config.yaml
d_mlp: 384
norm: "rmsnorm"
positions: "rope"
rope_fraction: 1.0
attn_scale: 0.225
tie_embeddings: "early"
extras: ["some layers without attention", "local attention windows", "normalized values", "value embeddings", "an embedding shortcut", "learned residual scales", "skips across layers", "capped logits"]
init_std_down: 0.0707
weight_decay: 0.0
final_lr_fraction: 0.0
doc_mask: true
steps: 7031
Each number is 128 + 32 x the weight over its row's rms, rounded and kept within 0 to 255. Layers, rows and columns count from 0. Numbers have three digits each. The size before them is the row's rms in percent of the matrix's.

# layer 22 attention key, 96x96, rms 0.0494, rows 74-95, columns 0-47
106:171220182149131136146079132154121083224130106094152133116140088135091108084109113106120140133134112158143094112122136078107163134123084129141141
097:091166096130179098090193128103157102059109167156080128128131111125163118121103148078088120093156174109169101092079136132157142126158125125111124
117:088172084116153192101153116099133079157172122161117096090156121199168161103145125144155127137140067152077151094163153098137136160131119205152146
108:122127097108134161072102159115096061124127134141044112107174097117153133100120160160111151110094106157138141106144183173160095183128076164147114
106:108199076130237107161152086142140091143185081081069139105097111116104137087121117145126097073148137132180093139104096135128110119111129160094180
106:163179120114127120199115165170147155206123118115127168100147061150135114184098115066170106087175147117176049108113079116144134137153154128059158
070:127148097101157123152164087095156133196116135113083126169080146069171117127097081132187122104149132141095128124150155181043119127154138062101065
072:182091169187090105123126161138179133084165171171108091126138114167114125152138183133076091121112157095159145142132095099115133128169077125175153
072:159149115084136112138158127091122156181150102148142182082115134151136097116142179117113181101165070115146104160127154131089124111120098151111174
103:088096116112103086155096153111185146079131141155153146097137138144177113159154212114173150083154079205136137186137112171138145110131093097104179
082:122133129144176164126149101132102048094116130145137040111105130078088153070074125122145123159152157159157066160126082144127128141115128118136109
090:133182152146169138085166163144113105174128128098140135142090100139089148072103125203133108135119190081143091058104122084139105147133171106121141
092:199135137092139138130121144123039107144117069119134136131111132113095174174131103095089163147147138150127086082092159138106084167136155117109124
101:132073255141100131075103175101109109120101122087103091155092117152113170128153124166133113161159164142128119097125130109155118172148111106142081
115:118116125127123163135106152120105086157197169137137134144115090164123139107197124171167124202155148116065107073164089116073109172150153140127125
128:140133173142128109191178081158167175136116169085132179162127134126090103057107144106127157133168162150107105091109090092092105124140102047113144
108:171131089098165113039122171128079103063164154152118123103160130089144150163107105153112158174096094143094168070173139165114115144150146145152085
111:177081090178145120123113099152167143166164094112148150133103119107125126154112100063072142141159191142132109139109108138064116105146183109075131
113:160112189165173131087114161098085138077191097100143109168061141111121121132185129142090062127128094139127146121084189095139135097114122155172142
107:122118057099124066105151059134106122107148087125116175087143141079133138175063141089121129143102064135198090136098137119149100109148135164148152
107:106180131153168136127150111147106096162103033130128109135179129128145108127164167147104081075156204149143128130090145068095114081078152143147120
110:114173177145136044131136135153135101189087085100140136134103143097056051119096192126146153094123153110183085124099132081090136121105093095115135
# layer 22 attention query, 96x96, rms 0.0493, rows 75-95, columns 0-47
118:167161106104139113072175175111137131093138150152066148117162134148161123148145136076108100112137145070150116054088119130115108140115139129123117
128:138103081109165151057124170084135117126116132099099090042127125097154178126112122177149086108150077116098170101129162098161136166145113134148166
122:075095129120164138167114137118121071073152132144107134137174131114155127146151145159135151151130114175056090136185141184163103206104069186129120
097:126128106121185157124188112149152144106156150113083102138093123178096192098147120115132057133105112141180123085146132103123174146071108142102152
123:158211125090162120136127216169148134164130154123106174109146094124106087112154158140132126076186152093152082063107096156107161113145114113122137
071:134088111103134106178129132105080125138164127168139108154151109108062103115112084185139095127134115112120092157153093130046117088037186132153176
077:176137134145119106128131163126168160062119184136122153060123113148145105121195106103078134129132174128129186121150101125170122186156104161094111
062:194145153090130123157174155075143139161082121126164104110112113116096137142122120196129126106099171141100173093115156094141105148142123199202133
101:135101092104115160086091173138153112084121188148162203083170103146192105143191156122148132123157119098120172186153093180152135109181131197107162
092:125130118162169119155111079148142141142116080125122095151150151106076171068086091138127135166084105173131056133092124138163140151091133095108084
095:162182132111114110178106138112114124143136102075113099137128149096053195074104150136106176124105120148156071073098068143089097139136106113120144
111:083176124148119107090090164081102081099146066129097119110100156150107169162149130116094117103116105148114052069157152140122121116105133110145121
099:112165187117128098101079145108062105097136098058088123134064087133118125102123143153110136139091129137120074144108150127146071134149139121129169
111:161161173135115160076068213101103134208160103066102160152121092094136149098168132156142092111142145097095123126132143093149082163134104132109190
136:187189152152127105191169107114141193132083108108167124112115117092105107109139115089112142110202182156159093118100069119075120118119143078116099
104:126160127126119129066111196136050076102176091136106116152138124110203137139152119149111103173071114076079157124132166161106090146094173185149116
111:102122094142100147147100091192171114198117085117131193161137117159114177085105118063138120137147143206130141178116092160092129155130125152088103
108:119121131105170159078131111108098116071179077105109141190061185191104171131139166136119099105086166117093127159147171106093100069123098155137131
095:065129097088060134179146077135086131111159131190141119143115139172138146146072160075128130151113079152174094106129147118121130116100090157139151
115:148149130133165113111163117148097047142127089115085139131163148157136136102162151161105133142093112139132147090108142045061141104140081203138123
089:104123103143142072147147126179172127164120103180144134171146166131046108123148130128117114137144169123202100076157139079104119182074061091128103
# layer 22 attention value, 96x96, rms 0.0493, rows 64-95, columns 0-47
091:118118119062117124178108156181134131108122095142134118108094082110144120154139078041114137141126084117159102125163071172161137134082208096134110
095:155136139203071137185156142109132120090138177150152118111147114161202119179069134122123093120149115079175135121094082143159152164125125117124133
124:104125116168126162153168109075159128117167143220222132141168128185096164162138162089102136135137141129099150147184092119154136135107051173095097
120:117103152143201123155189121093112117163132125185238083135178134115096108122102112099152172129106143131133137138194107162124122137121095081163053
108:142095142144122174043126127124161145130137135193191096139140151134109137159140124162054160138095094140092154176129156188128125165123158154067086
111:099218118154173113162102132191136069132135184073081116127115081151189135101135127125158104154134099176165135110092168082112141084163131114178138
093:132150142201168110084133096103127110138093159085108125183160126147136142099168139160128168087105102099115102085080169158159096137110123153135121
094:094161144102085134107119149066148136123164123153119126089089113169164116152142157090116107176145122083161174130091145086066151156128150147135176
090:088148158012120062174146138113083123137097065178110146177125140149150108134096145176094135152112105074089155106184139117118136106119167082132122
104:092121137180142162138122142189128135188096114056043155194063086081143153109144139103125148145141144142075136099090139107105111146117115140158147
098:159163103109122143165071099056120156106122168086158093154114169076133216096088152139134160112137131145097073151169136169142133140072175124117112
088:115134106111070107179151105148125104112086127154000109109098087183114151119150102082162080137136129120142138125143059174118156097193125114166105
106:075092159084118153177159160202109093178113091141082136085093088154162115175055107113136084170124169123130142090150149120115139132139157115158102
084:107133151167105086123097140108109118132119130118086123128171106144184211165171091159163120156102083075146158104090111111128157133102170160152075
098:131115114065115125146116120177101136148142115089048188179118101086151139086176116076132146151128132113190145093127120121114119147126150150075160
107:111144169108162087141108165146119093137142110089033158106107124098075100081163140123157072170146152130153136098122119095135111099150190128149168
117:066099138181125129137171140125130136117158162191164107129158156158116101188107151116139086101132174075102165166118102153123137125107084135112072
088:092150159105165185084128125160092097154125084151125120164136105105112135194160124162136185183075080113159064128105109108130105172108137087201105
112:149167087090159076178097137133088112151098097066050121156128150131143149069141097123092121106115154082154136098119119162108125133185175119149095
117:189175095138059144134140088063144148099133176089108163110156143147175112119160118098160134104178112129154169140141110140142144089083116092124155
089:178102088134161119097096143207145097160147140110076112093149143110184100167149123066099103163120157096126134140108178129136131172167093090090147
101:139126144098134100155089116138146116163120157116122170112115125133202117143100118120085074119151088099136096146074105086121121121068129133229149
091:116164143127100139164113098105122100135130189118068151130106085135158067119092154116198137134121130115211115154127072080155107155100088143135170
103:202120131110159080162100178145087126173111070120154121103112167091122140207132141125101154113124159119112107087131148155090138175147088168099060
091:078139132101154090069128106138143114112125122118080143112150146139196115117218120159093063099145098111079110140090179158095144144159137134120136
092:046109085130207125121102141112143127115106124065158145135150134122075157163122087132156109185127099145094090119124133163184131104122173115147119
106:072104122154106093176125121174104108127120137127027125144062099132116125115123124082170125133164136138188123100118125093144156170101162144149158
104:094096147169101152139158095100094119129108143152070146083117092122163063164108097180114156130120168122120127096157168080175142131075064135141118
096:092083099152131080173146140147117087108114152136112171156157119145087154094144091088159125133116140158194146116140094171153141097093165142061096
089:065159107169198067144113133104144141153127141092128131131136105234102111071116046119137105110124111176147087112086156146122105164122184138086147
106:107173124103092179142136114089140145097143125167158085117131080155100137147101162128103174102144120127108131123131103156134149152150075077158135
104:128118162148183162114101155173106138139107110161161121121148139126102086132103164199084136146090072117098127128159210095117084151105112111129074
# layer 22 attention output (transposed), 96x96, rms 0.0612, rows 64-95, columns 0-47
097:118155119179174121058129107059104140129057171130132132115183093136114149123077157112138118106094141126106124094074157073064202158123116106153093
118:097108101066107092127125094147097105190000115106134093151168111126086155121142132102132145143063129130144118118097141124155172121103132067107090
121:110130155096102131125159125152114153111000140098175102124101152098129113124080090125155141103112127121131157156111169175155153135117195000139108
104:130133111108094150061091169168139147067055121090114127123101112128157124196074152146109117082143133066110125188082157154115076069145183173099112
109:155149107171122150116203187085166160128037156149175169147154133121136144129111095070187127055155129130136111105168111121143120105128162035156097
101:118100113103070139154091136109133119169126073121091153085103135141124111093120087163138130091146164058096098111141146106122162198098140152109173
089:095147118136121145175087156137119115176217092134090165096122093108107109133055110082074112125136105195135134138136101053080094109158060183101151
102:173116131100072082147163098159081092129024144180148093090173136114096117129136100134138135094108106126063134116135118143164144105128119035139179
102:171095137192104171101072125145176123121089085088145120114091123115136133164173090054184140059173174148166151165111133130155144148140149146160100
103:195164120125177113123106130117120137170255138121116101115169171116090068099132117136138096122117107089160103129102149112107099152143103209130112
110:096054132126193116102162122178146148070176109156153168143115152161115116141149096108116161130164134116140236159136096117144082106161106090114124
105:115145170093164111079159125169096112145053128084152134107168115136143067128152105167158093108158140112119105143130155120119155179075140056104149
099:136162075207106108095071101080173168145193129148140102141152123089153097047145164154131172099088121153130117124063159092152113162118095178088114
102:113083072086149151186090094130089088118093141111169129069081150152081059146145161104116135082171158145130108155113093122100143117173131134144179
095:128150164226168118115127136135082109127127146149083142083104118128114098100139115177169098098141112130118154130081134107155135121119137069173117
113:128160094143120159149098119124143157130241114143092146146117078135162114158149120176098090112122117170168135129105155126104097144111064200118162
127:159144133075109139090126126113113145118000081098149138131113161110147123115142100145101160127099105151153105125169174109121122120113124033146120
090:159105061155120074121133137073139115121154173097168108101074156151143156129103166111161137044193129150123177203146169106108108129096153170139102
107:129094146187138128097082118171174136154114154117164188131101089120128149156142171165179117153173091153112108137114125090116146061070105197105198
115:074115179108156099143179119164121102115000086084145126124093138144103138119152167144139094156110157133132113127106091107127145159104107082114141
093:093141151123109135114092100099081164149186099101136169147101171113079122032158108179113115119167105165167088083151109116113115104108101169126126
109:110141053201139145136138111119103122103218125139115116136110073124065155116144135148148171084117125151153161131120163138127174177189117210078105
094:133121114099124084140125148105131099147044072122092094091176154118134169142142164100097087123155121135073200069104141139121145145111095054145194
106:086123110179134158090142103095131147123255140157121138173111110148101104099097106124124104108088068097132158145121167116102127123163141187134144
119:148132156136145120162082155109121158128202124121116129163085129150103084118114173096174123134166175142211123125150108077160124099094105114163118
108:177112163171154148098150163145139108138255155158082132115122138144129146105104117145089117083116146182082141189189111132061117136096128141095141
114:133137172152127120144132101111162105186072132069142109138150137121121095092177131182131095095118141140097162146075143135147187124159123043169136
110:136154096107115088113100149111102124128102119084135081092165151123109150132134163069168115147123126188149137176106067146121117160196137069079202
104:129111172101167174144127139140140169139041159106165083095119111161108117157086124201149112112125121165056142168153175153185162182165125132136158
102:122139117085041154146069133158115114134130143116118135149117102082166141175129172139092093163121161148147226123139120129141139117111068180142176
107:116113171121112103169170111150124113137000155110125099134123150123171129107115115152191096169127170087125120126105119134125168104094140044128125
109:122146082113095114137163143137135168140255129122115126155115125085111142148127083081131162097132146119150109142091135116165118097186122198114119
# layer 22 MLP up, 384x96, rms 0.071, rows 0-12, columns 0-47
107:127142142153071109157081145117092112102100118086088060060129080137090112170126149145144213172108133129076102090095182147050138117120119107117133
100:160160113155119167139104162152126057199140123125151120131108131154095208144125185136138190106115181124084093112163115143144129134139105122181110
107:123129181145164126109145093134064088171128089096076066046108145102134093136141066128155072131137148158098087114097144121163125157144145065109185
102:072142184111165111100104146155157108141094120081129190142151087093132122086143122101071102183171118082143125151166078131120113130089099113090114
102:102147139110194101105080173202181107042142143154092095108081152143161135094118138144115122171159188132116098139096083154085106147170095117069128
093:067060148179171111109147118153145078071086083109141170205158099153037119091118091135152144116134132178133135151142181135124125137104137183119126
098:128142158079147148166178133097177121108136067136102146074112150111145106149106146123106148178112137102189160104098131182116089076160144205113143
099:096189160123112122069075123152145114145045148111149107165126076141168124128149056150127112149077125104119144138110120110126141041082121122099121
102:086149180094133144094151146156123091096185048065157103131120132131077130191062181112103140092141106145155119148113121079110111162181153152189156
100:119072138151090087149161087138076136111172101126129159171121207146150180113128138130092142166107160100113122072157049140120104166071114129093062
094:190144129104166116142138174117119148139127090076108109108119097123104093126139135118142090126094110146144140134152130151029127147147150139078128
111:089123133092144075058118116101110129081156135090189112103066087164118132108130104126117177159128177117139114125140156145074114072135217139111145
100:083164124126146112130056117074159091142145127086055144146121156157069149081128048140165157170153116182027085130145114113102132183125119139114162
# layer 22 MLP down (transposed), 384x96, rms 0.0705, rows 0-11, columns 0-47
103:147135142123095087191133088168149128099220155105135159084145117155182112124103106136121175128154143156133102152150131168125155124139125078142087
099:176129161127122156149142190089134163110129109142090139146101087149079070116160078100145138173135083124198123104117117189150133115133164129085132
107:105106148072171201144089098112160155146084143126113145112118085062128110152105158145109131112155104138050095143080167193105212162072124134115149
101:174179170149091086115066163139147151086063109100165156128131062142161150076150105154130126102115136109061128139152107113180109112110142158077227
100:128074088097085159135083190153125128109130095114134116178139121119178187123109124064126077123092159101204068164107122176063119177131149124178138
091:118087094118138095126124084145138071075122162137162120110123066137152121129112094108153103119106091132092102150130123062128169107096122193105120
106:146141113116135166121070136069102130081085129115142141120081070163148175154150076134110178151139078077120114139116143174122100088133131159101080
099:167181129077120129120091087162156114118185181156130134134109115117150129117187125096142184145081086123149153131176182069118111125112132080147179
110:147128132204124101099163159113145072133111168132073123112092121133205127118099088087132089123076135079075108106175113187176112162136161072121155
100:113133118180143094118194077102107132078159196109113117115109139144136146122105077130100129146136108103095118137154142120068162097092129117148065
093:141124084127140139188125186122154179138153186171132138137176101066141088119117124120157119156152210137115173160188077139151090164091138177099086
113:153107115138164108143145160103138109116114101142105087139107083129145196104164153120171156140127182131096094116118156094077143186222226151095132